config.toml
norm_place = "pre"
tie_embeddings = true
parallel_block = true
init_std_qkv = 0.0495
decay_fraction = 1.0
Each number is 50 + 15 x the weight over its row's rms, rounded and kept within 0 to 99. Layers, rows and columns count from 0. The size before them is the row's rms in percent of the matrix's.

# layer 5 MLP down (transposed), 576x192, rms 0.0498, rows 228-264, columns 96-191
108:54 46 50 40 20 64 52 95 36 64 38 45 27 33 41 29 53 42 74 81 45 48 66 60 61 54 56 50 36 56 24 56 39 60 33 44 37 69 76 66 49 35 68 67 34 38 56 44 66 76 40 73 43 61 43 51 63 69 74 48 84 61 61 43 67 49 67 46 72 35 60 31 56 28 62 59 60 36 17 17 53 42 52 46 57 53 57 47 56 62 29 52 48 36 59 36
120:71 62 77 27 49 38 46 68 68 71 61 52 51 40 55 38 59 46 48 21 16 68 67 36 61 67 64 39 74 49 58 41 45 43 50 55 48 70 44 43 21 52 47 76 66 48 69 49 44 68 40 32 62 56 81 51 54 38 50 53 37 16 77 43 57 53 35 42 27 76 41 62 35 46 43 35 42 54 64 48 86 45 58 31 41 34 29 48 39 44 64 35 48 34 41 30
103:39 70 38 56 32 46 45 54 40 48 55 75 68 99 49 39 59 51 21 76 49 41 43 23 44 79 68 48 72 46 65 61 49 46 34 50 40 48 40 58 44 70 47 62 89 53 40 48 52 09 62 52 47 35 54 87 42 54 47 56 32 39 59 39 55 21 67 38 58 62 59 40 64 72 48 32 70 44 51 44 42 32 50 70 52 45 61 31 52 20 33 30 67 55 50 37
108:79 67 62 57 33 50 38 52 63 61 10 23 56 23 43 26 47 51 38 61 46 51 33 13 53 30 58 41 81 48 48 68 55 50 42 38 34 67 52 62 52 60 58 53 48 38 48 51 56 69 33 46 25 46 59 61 49 35 43 42 66 41 36 23 45 51 51 42 26 75 19 57 54 68 36 49 47 66 30 34 43 05 38 40 37 48 38 43 55 37 48 51 55 54 64 67
096:51 50 83 62 41 54 61 12 61 41 50 67 52 50 36 45 66 46 48 65 48 41 53 48 37 21 72 47 45 56 63 32 59 71 48 56 34 56 72 72 48 33 38 35 63 46 39 48 42 62 59 41 41 74 75 30 49 75 38 50 44 35 38 87 43 49 40 36 69 41 45 37 44 49 75 55 26 08 51 39 38 46 60 74 64 61 60 73 58 62 48 42 46 42 72 44
090:40 26 35 14 54 72 60 33 25 52 33 69 65 83 41 66 54 24 57 62 70 51 44 53 45 50 35 76 54 46 35 46 81 39 54 42 62 49 51 52 41 32 64 71 49 25 55 44 59 42 27 51 58 54 13 66 24 32 45 49 49 69 45 59 29 63 42 72 69 24 50 10 64 46 45 34 78 63 12 38 59 27 37 63 45 53 42 64 62 58 48 56 63 44 46 54
094:49 63 42 35 56 27 74 48 59 48 56 35 23 93 41 21 68 37 37 37 55 61 67 48 66 52 48 36 23 54 73 47 70 47 48 23 30 50 44 39 85 53 66 35 77 44 55 61 24 56 43 35 72 51 45 56 53 41 63 08 71 75 80 17 60 64 72 58 58 31 64 55 52 52 61 53 68 39 54 41 56 85 60 27 50 48 64 35 60 39 39 41 42 48 59 47
093:27 54 38 52 69 35 55 37 34 62 40 20 51 40 41 21 65 39 68 52 66 38 47 52 62 36 42 58 37 58 39 60 65 55 61 49 45 55 66 71 61 29 57 72 58 31 52 43 61 74 24 72 31 45 17 61 34 25 40 49 61 56 53 46 27 58 77 29 63 63 48 32 69 54 34 49 86 68 58 52 59 50 40 50 48 54 85 34 53 24 28 57 71 42 67 75
109:42 29 54 45 43 32 71 40 76 57 34 38 65 14 80 38 31 25 63 52 72 47 61 39 43 54 57 24 64 48 41 49 53 59 45 57 31 49 54 71 60 76 56 65 38 49 42 50 70 35 61 39 56 23 37 31 38 22 62 47 42 33 30 38 35 67 34 69 24 47 44 53 66 73 45 39 34 44 65 55 54 43 55 65 40 53 62 40 40 63 61 39 42 54 54 62
107:43 59 51 36 52 66 69 61 53 46 62 47 50 52 44 49 59 75 65 15 41 52 69 29 53 53 57 46 59 49 49 67 58 26 15 59 26 50 46 69 63 99 23 37 83 41 44 42 32 45 79 58 49 33 42 39 54 35 27 46 40 39 54 39 64 53 55 62 48 51 51 64 60 31 50 16 46 59 71 82 28 44 47 41 59 47 38 54 46 45 58 11 50 55 42 40
131:68 39 33 47 40 47 14 51 37 58 43 62 76 50 46 89 47 43 56 70 59 53 57 50 61 64 42 52 66 16 69 43 39 31 63 35 49 45 59 40 50 66 75 39 47 69 57 74 38 51 26 60 54 65 48 59 46 30 61 67 65 43 43 47 33 51 40 51 77 54 73 63 55 23 45 48 29 45 40 69 77 56 47 44 57 60 35 10 46 81 59 52 23 52 38 29
094:70 74 70 47 52 36 89 49 65 35 56 73 60 40 23 27 51 57 31 57 55 40 49 54 59 66 28 49 34 56 41 37 46 28 52 62 46 38 49 34 52 40 27 54 58 68 47 28 43 43 48 53 43 67 26 72 25 61 46 30 72 31 48 28 73 47 44 51 52 46 49 27 72 56 31 26 79 71 57 49 73 61 56 37 73 49 74 56 31 61 41 73 73 30 61 55
102:62 53 28 59 59 62 50 09 44 52 72 46 32 50 45 72 39 17 12 56 55 27 23 43 60 47 55 49 34 28 57 66 82 48 44 44 53 06 48 56 48 54 62 50 37 62 39 45 45 42 51 47 79 57 24 57 23 72 48 79 40 49 28 26 72 76 30 29 53 47 59 52 52 67 62 14 48 47 47 51 47 51 59 70 71 58 61 51 53 40 65 44 66 46 52 54
113:67 68 70 42 54 46 31 61 35 58 39 58 42 44 63 39 30 52 34 57 36 22 32 39 52 39 44 47 31 28 56 88 49 66 36 53 84 48 38 40 65 60 40 60 49 60 60 41 44 66 61 40 46 33 62 52 72 52 62 30 56 53 67 75 80 32 35 41 63 47 33 54 49 38 49 63 75 34 38 51 55 45 61 40 54 40 55 50 43 46 62 72 45 45 50 38
111:36 56 36 17 52 58 48 59 22 90 35 52 82 26 58 60 55 42 61 57 63 39 36 37 36 63 46 63 80 55 48 41 47 66 50 57 11 48 30 57 72 64 74 62 60 51 52 75 36 31 30 69 68 56 74 50 46 46 56 25 43 54 32 65 43 39 61 45 38 27 67 70 40 28 29 57 66 36 15 42 47 39 39 58 51 70 65 47 47 44 62 61 54 46 47 55
101:47 63 42 46 57 57 55 83 58 50 52 42 49 86 51 49 66 46 54 64 62 55 41 55 57 64 47 55 51 54 75 42 49 59 71 37 71 35 34 34 41 41 00 63 62 21 69 61 57 25 68 42 36 38 51 47 54 24 49 33 55 52 54 22 37 60 59 62 50 42 63 37 67 42 75 29 47 69 49 37 71 39 57 75 51 35 32 27 52 63 48 55 56 23 35 59
106:78 41 56 25 58 37 50 72 38 96 43 43 52 56 41 54 80 33 53 45 51 67 13 45 18 48 57 49 33 70 66 53 25 78 61 55 63 73 28 50 57 50 22 39 53 51 44 62 42 47 41 45 52 66 51 38 52 31 57 36 46 43 36 41 35 59 47 54 63 58 52 96 26 60 59 43 42 77 62 29 53 77 61 38 57 49 64 36 59 23 56 41 56 63 27 38
109:00 26 73 22 63 26 59 56 47 43 72 32 49 40 51 83 65 46 54 16 44 27 40 52 51 54 37 22 55 64 46 48 67 60 46 61 71 65 44 32 48 30 35 51 63 71 61 50 55 58 52 44 40 77 61 49 51 70 60 63 50 56 45 36 47 18 32 86 30 61 50 55 36 49 39 27 65 31 30 35 62 51 51 37 51 60 45 75 52 59 60 41 64 38 60 52
110:59 44 34 61 61 67 35 69 27 58 71 29 21 58 42 48 40 58 66 66 23 47 69 34 32 46 58 35 44 35 47 61 70 47 50 40 38 51 45 39 16 71 48 57 42 49 56 43 60 57 35 75 67 69 34 53 45 48 57 75 74 47 69 44 57 68 71 68 57 65 50 68 45 42 51 50 60 57 42 54 38 61 38 64 45 71 66 77 77 66 57 51 55 25 19 20
095:40 43 75 41 31 51 46 41 41 43 59 49 40 98 52 48 33 56 63 46 55 72 70 41 48 81 65 49 28 49 43 43 56 25 42 52 42 45 28 30 53 51 55 71 50 65 43 49 50 45 37 56 76 53 38 57 36 53 33 50 43 43 46 47 51 58 59 51 64 44 50 51 59 67 39 39 83 21 55 54 43 54 28 47 44 54 55 53 50 43 54 35 55 39 62 57
095:64 67 25 27 34 43 41 38 54 45 56 55 37 33 80 79 34 47 25 47 43 58 58 43 51 16 45 31 32 35 53 69 32 37 55 47 44 39 35 48 43 61 47 63 63 29 30 67 61 50 57 46 53 58 50 74 68 38 60 39 40 56 57 33 73 68 52 54 22 68 53 45 47 56 52 69 45 55 24 65 62 58 70 36 82 17 17 53 33 26 41 45 52 60 22 37
114:60 33 56 72 51 26 50 52 64 45 59 24 45 13 52 45 41 53 55 59 50 48 68 68 59 40 54 53 37 27 56 47 69 53 33 63 53 53 15 59 44 65 26 59 30 52 39 73 27 50 55 58 73 25 57 60 38 46 62 40 51 49 23 35 52 77 31 58 41 09 67 55 42 69 44 29 47 80 67 49 31 42 34 34 40 49 36 35 55 64 65 71 40 57 54 30
112:66 73 54 66 45 66 42 35 40 45 50 62 69 51 65 58 58 61 50 46 27 30 58 73 05 46 65 50 36 29 75 40 32 45 40 74 42 62 38 47 51 63 66 50 26 38 59 64 48 64 65 80 87 46 51 36 41 52 83 56 78 21 45 47 29 45 41 51 50 38 69 69 34 40 61 61 61 71 52 35 53 78 49 66 32 54 65 51 62 35 41 30 49 57 48 53
102:75 59 56 15 53 05 66 79 49 47 51 36 53 54 43 44 44 68 63 43 49 81 50 54 55 57 48 47 55 74 48 55 32 49 94 37 60 53 41 43 44 37 49 48 45 82 32 77 73 49 78 42 30 66 52 38 40 31 58 53 46 65 52 44 58 27 53 51 54 41 67 19 47 45 32 53 45 62 44 54 25 64 57 24 29 11 38 49 29 60 65 63 27 45 36 37
104:37 44 43 58 42 42 70 42 50 35 35 51 54 35 49 76 17 52 37 42 55 57 52 47 72 27 51 56 54 33 39 48 40 27 22 62 78 51 58 41 43 40 90 35 34 49 44 46 61 66 71 39 44 88 38 42 32 67 39 41 73 57 43 68 56 54 74 69 60 62 51 38 33 52 82 32 21 49 65 61 27 34 58 44 62 63 62 17 36 36 50 52 48 33 52 57
092:45 71 41 57 48 70 42 31 58 48 56 64 79 78 43 69 35 31 50 54 36 53 60 49 49 69 46 68 32 62 46 58 19 27 57 49 69 37 43 40 66 29 39 56 32 71 51 27 49 58 53 34 23 49 42 57 45 60 44 51 50 46 39 83 59 61 57 53 86 61 52 53 56 50 17 44 14 64 47 57 54 28 64 55 48 36 49 59 43 56 48 51 54 53 52 54
100:36 49 33 27 27 40 58 48 73 48 66 56 60 16 57 12 65 48 66 48 31 35 37 52 64 33 42 53 66 64 43 43 36 38 55 63 67 31 59 54 58 72 42 40 49 47 45 61 41 53 37 34 48 58 52 52 33 45 53 60 59 70 00 79 39 45 43 54 61 45 90 62 32 40 37 75 21 38 62 33 71 55 46 48 44 19 38 71 79 57 58 44 61 37 40 51
089:36 63 29 54 37 58 38 57 51 54 56 42 64 86 36 48 61 37 72 52 46 57 40 80 42 39 39 24 46 29 51 33 61 33 41 46 52 34 76 51 52 51 43 30 62 48 64 29 19 89 37 43 43 54 39 76 51 51 48 51 75 59 46 63 56 64 63 46 75 55 60 43 38 58 69 21 80 47 39 49 46 67 40 27 53 53 26 69 64 79 56 36 39 41 44 68
094:44 61 39 57 52 47 49 64 63 65 42 63 60 40 73 29 63 59 44 68 66 48 55 46 75 12 56 45 56 60 53 43 35 49 59 23 65 52 66 65 26 35 33 45 50 54 50 67 60 47 47 60 63 47 33 65 36 61 91 44 49 59 63 22 73 60 46 81 55 62 45 46 47 49 41 50 45 34 42 58 67 58 43 43 58 42 40 11 69 50 48 50 38 48 22 28
099:60 40 48 50 46 47 45 18 53 33 33 28 52 32 50 08 58 47 57 45 32 64 51 62 70 63 72 50 45 67 57 64 45 70 36 45 58 31 51 57 58 55 55 65 67 47 28 45 24 60 65 65 60 60 53 67 45 65 48 26 45 26 49 50 43 46 63 67 36 54 62 40 49 41 18 68 40 43 51 35 67 64 74 55 36 58 38 45 48 54 36 43 35 39 55 50
103:53 31 39 46 54 57 21 40 40 53 49 69 46 29 32 43 39 40 49 71 79 53 55 38 53 48 50 73 46 48 48 48 64 38 93 45 45 65 42 73 12 36 53 47 74 53 62 76 42 64 54 50 37 47 48 51 60 45 62 72 47 61 41 49 55 47 68 40 76 69 63 73 89 62 32 70 58 37 60 89 34 79 46 56 35 62 72 52 75 68 29 61 81 58 41 37
093:29 42 68 77 31 56 65 27 54 46 50 58 47 99 56 45 68 50 47 35 48 50 44 59 38 52 48 34 40 75 40 45 58 60 55 71 58 21 60 35 49 41 44 64 75 76 64 51 58 52 56 23 48 39 47 43 67 50 75 62 25 43 54 76 63 61 70 66 33 23 35 40 71 59 31 77 50 34 29 51 54 35 59 58 66 48 51 41 63 47 44 39 44 53 50 36
098:28 73 53 45 30 22 45 66 61 47 22 79 27 56 87 15 33 47 39 52 66 40 77 30 46 52 57 48 42 53 66 47 61 77 62 29 79 49 45 59 67 60 59 50 71 41 83 42 47 47 69 72 41 50 47 68 50 71 46 54 31 37 70 77 65 41 40 38 30 66 42 62 40 59 45 46 53 55 60 31 42 68 47 17 47 39 44 51 50 39 33 52 60 52 41 48
092:43 34 45 81 27 63 34 47 33 41 49 42 61 42 36 51 53 51 51 64 38 53 42 33 43 75 42 62 37 68 34 76 62 62 63 44 41 54 54 12 45 50 50 56 32 45 36 55 19 47 49 59 44 24 41 30 53 30 43 60 75 51 77 54 17 46 67 39 86 24 51 42 27 58 63 62 60 57 53 31 15 40 47 52 33 51 56 64 44 31 12 69 68 63 65 49
123:46 49 39 50 50 80 35 31 35 37 37 42 38 19 69 55 53 48 54 40 76 27 31 56 61 44 67 46 81 14 58 50 61 32 69 78 27 57 48 71 56 52 72 47 61 59 42 51 62 62 54 68 64 54 54 33 56 48 22 48 52 00 56 71 61 27 65 43 35 58 77 46 40 42 54 31 49 63 63 73 69 61 55 44 61 33 44 63 51 68 53 68 16 32 45 48
100:43 54 49 50 71 47 51 48 69 48 61 59 47 73 55 64 32 49 62 52 51 74 66 61 52 68 64 31 54 86 47 41 66 38 39 14 72 46 23 67 41 45 38 63 61 40 42 63 52 20 46 34 58 34 62 73 71 28 41 31 43 57 29 35 29 29 35 79 44 51 43 43 34 40 41 53 55 51 55 45 62 39 46 20 53 45 19 32 34 45 57 43 07 60 87 32
085:32 52 36 32 47 62 52 23 42 40 62 59 41 72 40 50 16 55 49 67 55 64 34 48 48 84 56 41 52 28 48 69 65 32 57 51 50 45 39 49 53 44 99 58 50 38 52 43 64 55 72 60 41 53 29 52 57 33 29 65 51 68 51 71 69 31 40 81 54 43 43 46 24 50 35 48 36 36 36 39 43 45 50 49 67 64 59 32 50 50 63 35 19 61 63 35
# layer 5 MLP up, 576x192, rms 0.0648, rows 229-264, columns 96-191
116:57 55 66 67 49 48 30 52 42 51 57 57 34 20 70 53 79 46 49 24 41 31 47 65 58 24 79 43 61 49 81 74 45 45 57 44 69 47 54 23 52 59 30 44 60 50 30 66 61 39 27 44 72 52 52 38 51 49 64 77 37 22 54 58 73 38 53 37 47 57 60 33 49 80 45 41 28 68 63 66 27 61 61 49 35 45 53 54 88 55 49 42 50 55 38 59
102:53 80 60 67 56 62 58 44 56 36 47 42 53 31 81 73 70 56 29 71 51 46 56 59 35 41 39 48 51 48 58 49 46 53 67 71 56 29 65 57 43 64 68 63 48 40 35 48 79 52 41 30 68 36 71 43 64 53 28 41 43 27 56 35 46 86 50 32 53 58 46 37 46 38 37 49 51 44 56 58 52 55 37 47 69 47 38 68 48 37 78 80 45 64 34 35
101:37 64 32 75 76 46 45 70 70 59 36 41 30 37 59 83 73 24 66 46 41 51 50 62 44 43 60 72 35 69 38 53 59 56 61 75 53 75 58 53 26 67 50 60 48 33 56 54 55 69 61 40 58 29 46 42 56 26 39 37 54 40 59 67 48 52 45 55 41 71 52 48 66 31 61 47 67 64 41 54 58 58 35 58 33 50 42 15 52 33 87 60 64 57 66 37
104:53 33 61 93 24 74 49 32 55 42 35 72 37 49 67 38 50 33 67 47 62 53 41 58 57 41 72 38 27 38 70 46 30 33 45 42 27 23 62 49 62 56 43 28 56 46 36 35 47 51 37 44 59 52 31 32 55 76 28 75 42 54 44 51 57 53 42 30 55 46 41 19 54 78 63 61 76 01 91 43 79 41 68 59 39 38 29 43 67 52 62 59 54 62 71 66
102:49 55 50 31 37 29 35 51 48 58 52 62 65 21 37 25 59 38 19 71 55 32 79 53 49 48 63 38 50 49 42 25 78 51 69 46 44 66 64 25 72 64 59 48 49 56 36 45 90 55 53 66 43 52 28 55 63 52 37 80 12 45 33 56 40 80 59 42 45 49 62 63 57 62 23 31 59 49 63 41 53 18 49 28 64 60 43 43 44 37 37 53 68 47 28 85
100:53 57 64 57 54 74 70 53 45 47 28 49 29 84 78 32 65 77 53 81 38 50 47 72 69 60 62 53 65 60 55 51 61 69 51 37 57 93 63 90 48 51 35 43 84 50 55 58 51 59 73 48 51 49 40 62 43 43 32 56 25 51 40 31 48 87 61 13 71 86 56 68 51 57 40 46 26 55 60 42 59 58 45 71 20 09 49 43 69 42 45 45 38 43 45 68
095:41 50 33 45 43 73 49 50 33 49 22 61 32 37 55 41 46 32 61 45 38 46 60 65 52 59 45 56 37 48 67 19 45 52 79 65 27 25 61 46 50 59 72 28 35 59 32 57 67 38 77 49 71 30 67 38 54 58 40 56 54 58 56 64 22 50 64 43 41 60 59 71 87 59 16 35 49 43 32 35 80 31 66 38 52 39 35 58 57 45 52 57 50 68 68 55
098:69 42 75 68 38 86 56 65 62 59 34 57 37 43 55 58 56 28 23 47 53 63 56 71 58 38 32 50 39 42 80 64 38 52 77 46 28 68 55 52 64 57 32 39 68 70 57 76 69 56 26 47 45 12 73 59 53 41 81 51 45 20 50 60 53 41 75 51 55 46 41 46 49 28 51 39 37 57 53 45 42 52 39 54 25 56 46 64 47 21 44 60 55 76 45 40
105:78 46 72 47 65 54 39 61 50 68 33 65 56 31 48 71 83 51 30 56 60 55 25 43 49 21 48 58 63 48 52 67 51 75 44 52 70 83 44 70 42 44 42 17 53 60 40 49 57 54 35 80 46 62 53 33 52 57 51 56 62 41 51 57 58 26 25 55 52 36 74 26 56 44 52 49 38 43 64 14 58 47 61 46 67 08 43 35 51 59 57 67 51 37 44 33
117:78 51 67 65 50 76 62 53 28 53 77 56 33 31 54 51 52 61 54 44 49 31 72 53 56 17 65 58 43 53 67 60 61 62 78 58 61 30 38 47 22 38 62 50 38 44 46 46 72 53 53 57 40 57 54 50 46 64 45 50 48 54 45 61 19 45 48 68 57 77 45 31 34 53 29 44 78 17 43 60 45 47 23 66 61 37 37 89 48 52 31 39 57 44 30 53
097:71 29 37 64 89 50 75 69 61 73 01 47 34 35 37 83 51 68 47 28 54 56 29 43 48 44 32 47 51 27 46 48 49 62 27 70 65 39 57 53 66 60 57 56 61 52 48 58 58 60 24 54 50 31 41 61 50 57 38 47 32 60 36 56 39 71 20 47 39 48 56 33 39 42 86 34 37 45 29 60 35 41 48 47 55 55 48 40 69 36 80 62 44 64 28 78
101:44 65 36 50 70 61 38 45 33 62 51 37 30 50 42 63 54 45 52 77 20 19 28 65 41 45 94 45 53 29 62 88 63 48 64 69 49 55 37 55 53 52 14 57 61 55 46 20 81 72 53 70 43 40 33 63 59 55 39 58 24 37 55 40 49 54 38 50 74 63 44 46 41 63 69 39 48 59 48 49 79 50 68 55 29 34 45 54 51 38 81 68 61 57 27 55
115:62 33 57 59 58 45 49 43 46 35 31 51 54 55 45 54 54 41 42 43 73 38 43 47 47 55 54 33 67 42 52 48 37 60 29 38 31 73 40 74 59 46 14 18 48 42 71 47 41 83 56 36 69 47 51 42 71 32 64 54 26 41 28 47 36 63 24 30 46 90 31 52 35 39 18 56 46 37 89 48 50 46 38 70 68 60 27 33 43 46 55 58 60 44 32 57
103:47 28 39 41 52 71 63 67 58 35 36 55 59 58 76 56 59 56 35 55 63 49 45 49 40 15 37 41 67 41 45 28 57 27 66 42 50 39 68 34 47 60 25 45 55 56 35 30 75 67 47 56 59 62 41 18 52 40 39 74 52 64 44 82 49 66 50 44 25 42 61 42 64 52 17 46 44 75 73 53 89 27 59 39 40 32 35 64 43 30 36 50 44 61 61 60
102:51 80 46 61 45 52 41 49 79 59 56 40 49 23 62 35 58 49 13 55 60 85 56 59 30 46 60 28 61 38 35 61 67 45 46 71 53 39 49 55 32 58 46 54 71 40 50 53 50 73 57 59 61 59 25 35 50 68 43 53 44 56 33 63 63 59 54 47 44 48 26 00 49 44 57 41 60 51 43 50 44 55 69 41 45 69 45 45 44 01 20 45 63 53 37 69
106:50 59 51 53 78 62 65 38 53 74 40 72 59 56 39 83 72 43 69 52 50 47 36 42 58 48 74 78 68 46 70 65 33 62 50 27 42 76 36 77 38 48 50 33 71 58 53 39 77 45 20 77 62 44 44 38 62 35 48 59 44 62 49 46 37 52 33 30 48 36 34 37 66 36 58 34 41 81 49 35 85 74 77 31 50 37 61 63 57 33 69 51 38 59 63 58
109:64 48 35 45 40 63 51 53 25 99 53 44 43 15 63 63 48 40 24 58 55 42 49 57 71 45 65 79 30 54 38 58 49 38 78 71 21 45 38 53 54 42 63 47 61 44 52 26 58 57 49 54 63 51 26 40 56 67 51 67 36 18 34 18 12 60 59 30 50 63 63 55 30 64 64 42 36 76 35 45 42 20 75 55 74 53 39 73 53 27 67 40 46 50 49 52
108:67 41 42 79 62 51 31 62 44 58 57 47 55 39 51 68 48 51 64 37 28 27 42 48 60 35 63 60 31 36 49 77 80 96 59 52 40 39 80 79 28 43 37 29 75 62 42 53 63 31 13 49 49 54 35 41 53 85 88 36 43 39 39 50 61 65 35 45 35 61 66 36 74 48 41 62 43 60 78 36 39 30 45 49 56 32 76 61 72 70 56 34 50 58 38 44
102:50 57 20 43 58 76 62 47 51 42 49 45 45 46 28 37 47 54 51 51 58 53 42 50 55 39 55 70 44 56 44 44 47 40 48 54 46 70 50 41 65 65 56 49 48 44 44 54 27 50 13 35 42 36 55 19 59 67 42 73 59 47 62 56 00 40 53 46 44 62 45 68 49 69 44 66 28 40 54 41 61 19 37 66 61 35 39 67 58 56 73 24 59 69 60 73
095:37 54 43 62 37 38 10 68 53 37 76 33 31 51 46 27 69 49 65 57 69 46 68 49 66 42 58 54 48 33 55 39 48 36 47 49 68 41 72 17 40 53 49 56 27 48 57 46 56 36 69 36 42 62 45 28 77 55 23 66 37 31 39 50 27 35 25 42 62 64 62 68 46 46 65 38 44 37 61 39 65 36 48 68 43 78 53 56 59 45 60 47 36 48 78 70
102:68 51 39 77 61 78 49 67 63 23 54 54 58 37 43 48 66 53 90 60 65 55 49 30 51 65 73 57 43 58 75 51 59 80 46 37 58 46 42 35 72 50 46 35 51 67 66 30 71 55 41 85 43 45 44 49 36 60 68 50 56 45 49 48 69 33 52 20 59 55 36 53 60 57 69 52 56 69 68 61 45 40 76 63 29 43 27 74 59 43 46 82 53 55 55 50
101:76 37 61 58 48 65 71 64 38 25 23 61 40 25 59 43 62 50 43 57 71 51 57 72 50 59 50 42 54 46 31 52 45 50 45 41 43 41 80 53 64 45 32 27 29 53 50 78 88 88 48 43 39 34 71 43 81 39 52 41 49 42 20 59 44 75 45 64 43 56 31 52 61 41 54 16 63 39 55 66 52 40 51 85 38 60 33 32 47 77 54 43 59 51 48 58
103:43 29 64 75 31 49 75 80 09 58 46 60 45 55 63 78 68 06 64 64 36 42 69 61 41 39 53 85 53 38 23 58 56 55 62 45 49 45 58 41 54 76 52 59 48 61 07 23 45 41 69 54 50 48 59 59 49 52 56 51 77 21 44 87 52 31 67 31 27 65 35 49 54 64 76 69 39 52 48 59 64 31 33 48 51 43 45 57 63 49 54 50 66 49 13 61
090:61 46 83 57 60 58 31 72 45 78 53 44 44 74 50 32 73 36 55 81 41 46 63 58 49 70 43 43 40 79 79 36 53 64 70 45 58 50 45 73 51 64 35 53 54 59 57 66 51 54 32 34 56 29 35 57 65 42 48 40 02 59 45 34 43 45 37 24 47 81 51 51 54 27 44 66 54 45 50 39 62 55 45 64 58 32 63 75 65 55 59 56 63 53 63 48
110:57 69 71 80 36 29 62 44 57 64 20 99 43 48 30 76 58 58 51 61 39 59 45 47 29 41 76 55 42 53 58 58 51 36 50 75 59 31 42 60 76 69 53 49 39 35 34 60 68 69 51 39 30 72 44 38 70 60 49 63 58 43 26 80 41 72 46 56 44 55 54 52 34 69 65 31 32 61 41 48 43 63 35 71 24 48 45 44 45 14 74 51 49 74 48 53
101:74 44 48 63 55 66 56 58 56 37 45 49 44 50 76 46 48 62 53 47 51 33 32 70 57 60 42 75 54 52 53 40 68 70 39 58 45 58 09 51 54 53 49 51 37 42 22 40 69 99 38 35 41 49 64 34 35 42 40 52 82 37 38 49 40 61 37 69 24 98 28 40 45 39 61 33 25 48 68 55 59 55 39 59 35 38 47 56 65 51 50 64 33 40 42 53
095:48 36 88 35 54 61 48 61 19 19 55 40 66 49 58 43 49 38 73 48 79 47 55 76 44 55 71 56 41 40 54 38 51 42 68 39 70 74 69 24 41 47 56 47 35 47 70 42 59 29 32 57 50 51 58 30 51 49 71 20 39 48 52 63 56 53 43 58 76 49 33 46 60 43 26 21 40 42 48 60 63 39 57 83 72 40 64 62 59 63 29 50 67 65 39 81
097:59 36 74 58 30 42 67 39 37 83 41 46 61 60 24 53 54 52 59 42 22 25 31 52 41 43 61 83 45 46 62 30 57 35 40 44 13 43 48 52 68 57 66 44 63 71 23 33 63 77 57 67 33 00 46 54 50 65 32 43 58 50 50 62 76 62 51 65 62 58 51 32 66 71 73 37 47 55 59 76 63 60 45 52 62 55 53 54 50 21 41 56 47 46 33 78
101:69 41 34 96 42 63 43 32 65 57 58 71 39 31 56 51 71 42 51 60 52 65 32 75 67 25 63 77 65 27 39 49 53 37 50 59 61 27 46 32 46 61 35 42 45 76 52 60 48 63 30 59 44 38 57 42 65 53 60 77 42 40 40 50 61 09 54 31 43 69 36 44 54 48 61 33 66 39 81 23 60 43 53 42 27 28 40 48 54 53 48 52 43 60 36 56
105:59 46 52 61 75 40 55 67 65 56 26 52 47 64 42 78 35 61 59 69 56 53 47 92 41 53 73 51 38 35 46 57 77 52 75 48 40 47 37 44 68 43 47 44 50 54 39 29 48 46 46 40 57 48 44 63 33 61 64 43 36 39 70 73 53 42 69 28 37 40 51 42 19 56 63 58 58 43 69 56 48 34 84 58 44 38 36 77 45 34 65 66 56 56 46 30
105:75 78 54 33 40 53 49 58 40 55 29 77 47 53 64 60 72 58 44 47 41 71 43 28 39 21 48 40 29 36 30 55 31 51 66 45 44 50 33 47 78 38 51 27 50 35 47 41 47 53 64 16 52 53 42 68 73 36 61 64 54 14 68 39 42 47 43 60 82 31 31 21 52 48 46 42 42 33 59 53 63 61 67 77 38 36 31 30 51 44 53 49 48 72 42 72
099:40 68 62 57 44 77 31 59 57 79 36 55 40 39 73 41 55 20 53 65 41 50 17 55 33 38 49 40 48 52 48 59 58 52 35 33 48 61 34 44 46 59 25 72 75 55 36 74 66 54 61 29 61 33 49 24 82 74 65 67 39 62 46 39 35 39 45 21 31 62 47 73 63 70 53 34 45 47 69 71 39 61 57 44 40 49 28 50 39 58 61 26 62 41 52 66
091:52 39 36 40 41 32 54 68 65 47 48 39 42 46 33 37 58 45 66 57 54 69 40 76 62 43 40 56 65 55 46 41 32 53 39 72 58 41 39 48 46 43 34 38 70 69 90 35 76 51 15 24 66 67 53 63 52 56 64 44 55 62 41 57 62 51 47 49 49 42 26 64 75 23 46 31 63 64 53 37 47 70 66 85 37 22 35 36 53 49 55 57 43 32 54 46
113:65 59 63 69 60 57 52 45 34 52 56 59 22 36 51 53 62 50 49 70 59 50 54 64 54 30 70 56 27 30 51 69 39 60 71 67 47 39 76 50 50 55 27 39 57 59 46 39 37 57 44 49 63 50 46 46 56 70 60 48 60 19 65 59 47 33 40 54 55 60 25 38 52 81 29 31 40 64 62 23 50 50 52 40 59 56 60 45 56 73 59 64 61 45 22 47
106:87 36 57 51 44 39 34 69 33 54 43 28 27 57 55 67 56 52 49 67 43 34 32 42 42 61 53 80 66 30 48 76 49 32 65 28 38 30 38 66 40 69 33 22 50 72 40 29 78 70 44 33 58 74 42 70 46 66 46 80 49 48 61 45 58 62 35 47 47 38 33 70 40 41 62 52 25 54 56 37 44 24 57 96 54 45 82 76 60 60 66 40 63 76 35 56
099:34 54 88 52 41 43 61 47 36 53 41 66 72 16 86 52 52 40 36 65 46 59 27 34 61 65 47 52 45 62 63 46 65 35 26 50 24 31 54 36 35 54 42 55 49 64 28 46 76 31 74 48 45 54 31 42 46 47 36 65 36 54 35 53 64 80 61 49 45 41 70 43 44 48 65 50 53 56 57 44 68 62 27 48 42 46 38 27 30 22 73 51 32 45 55 54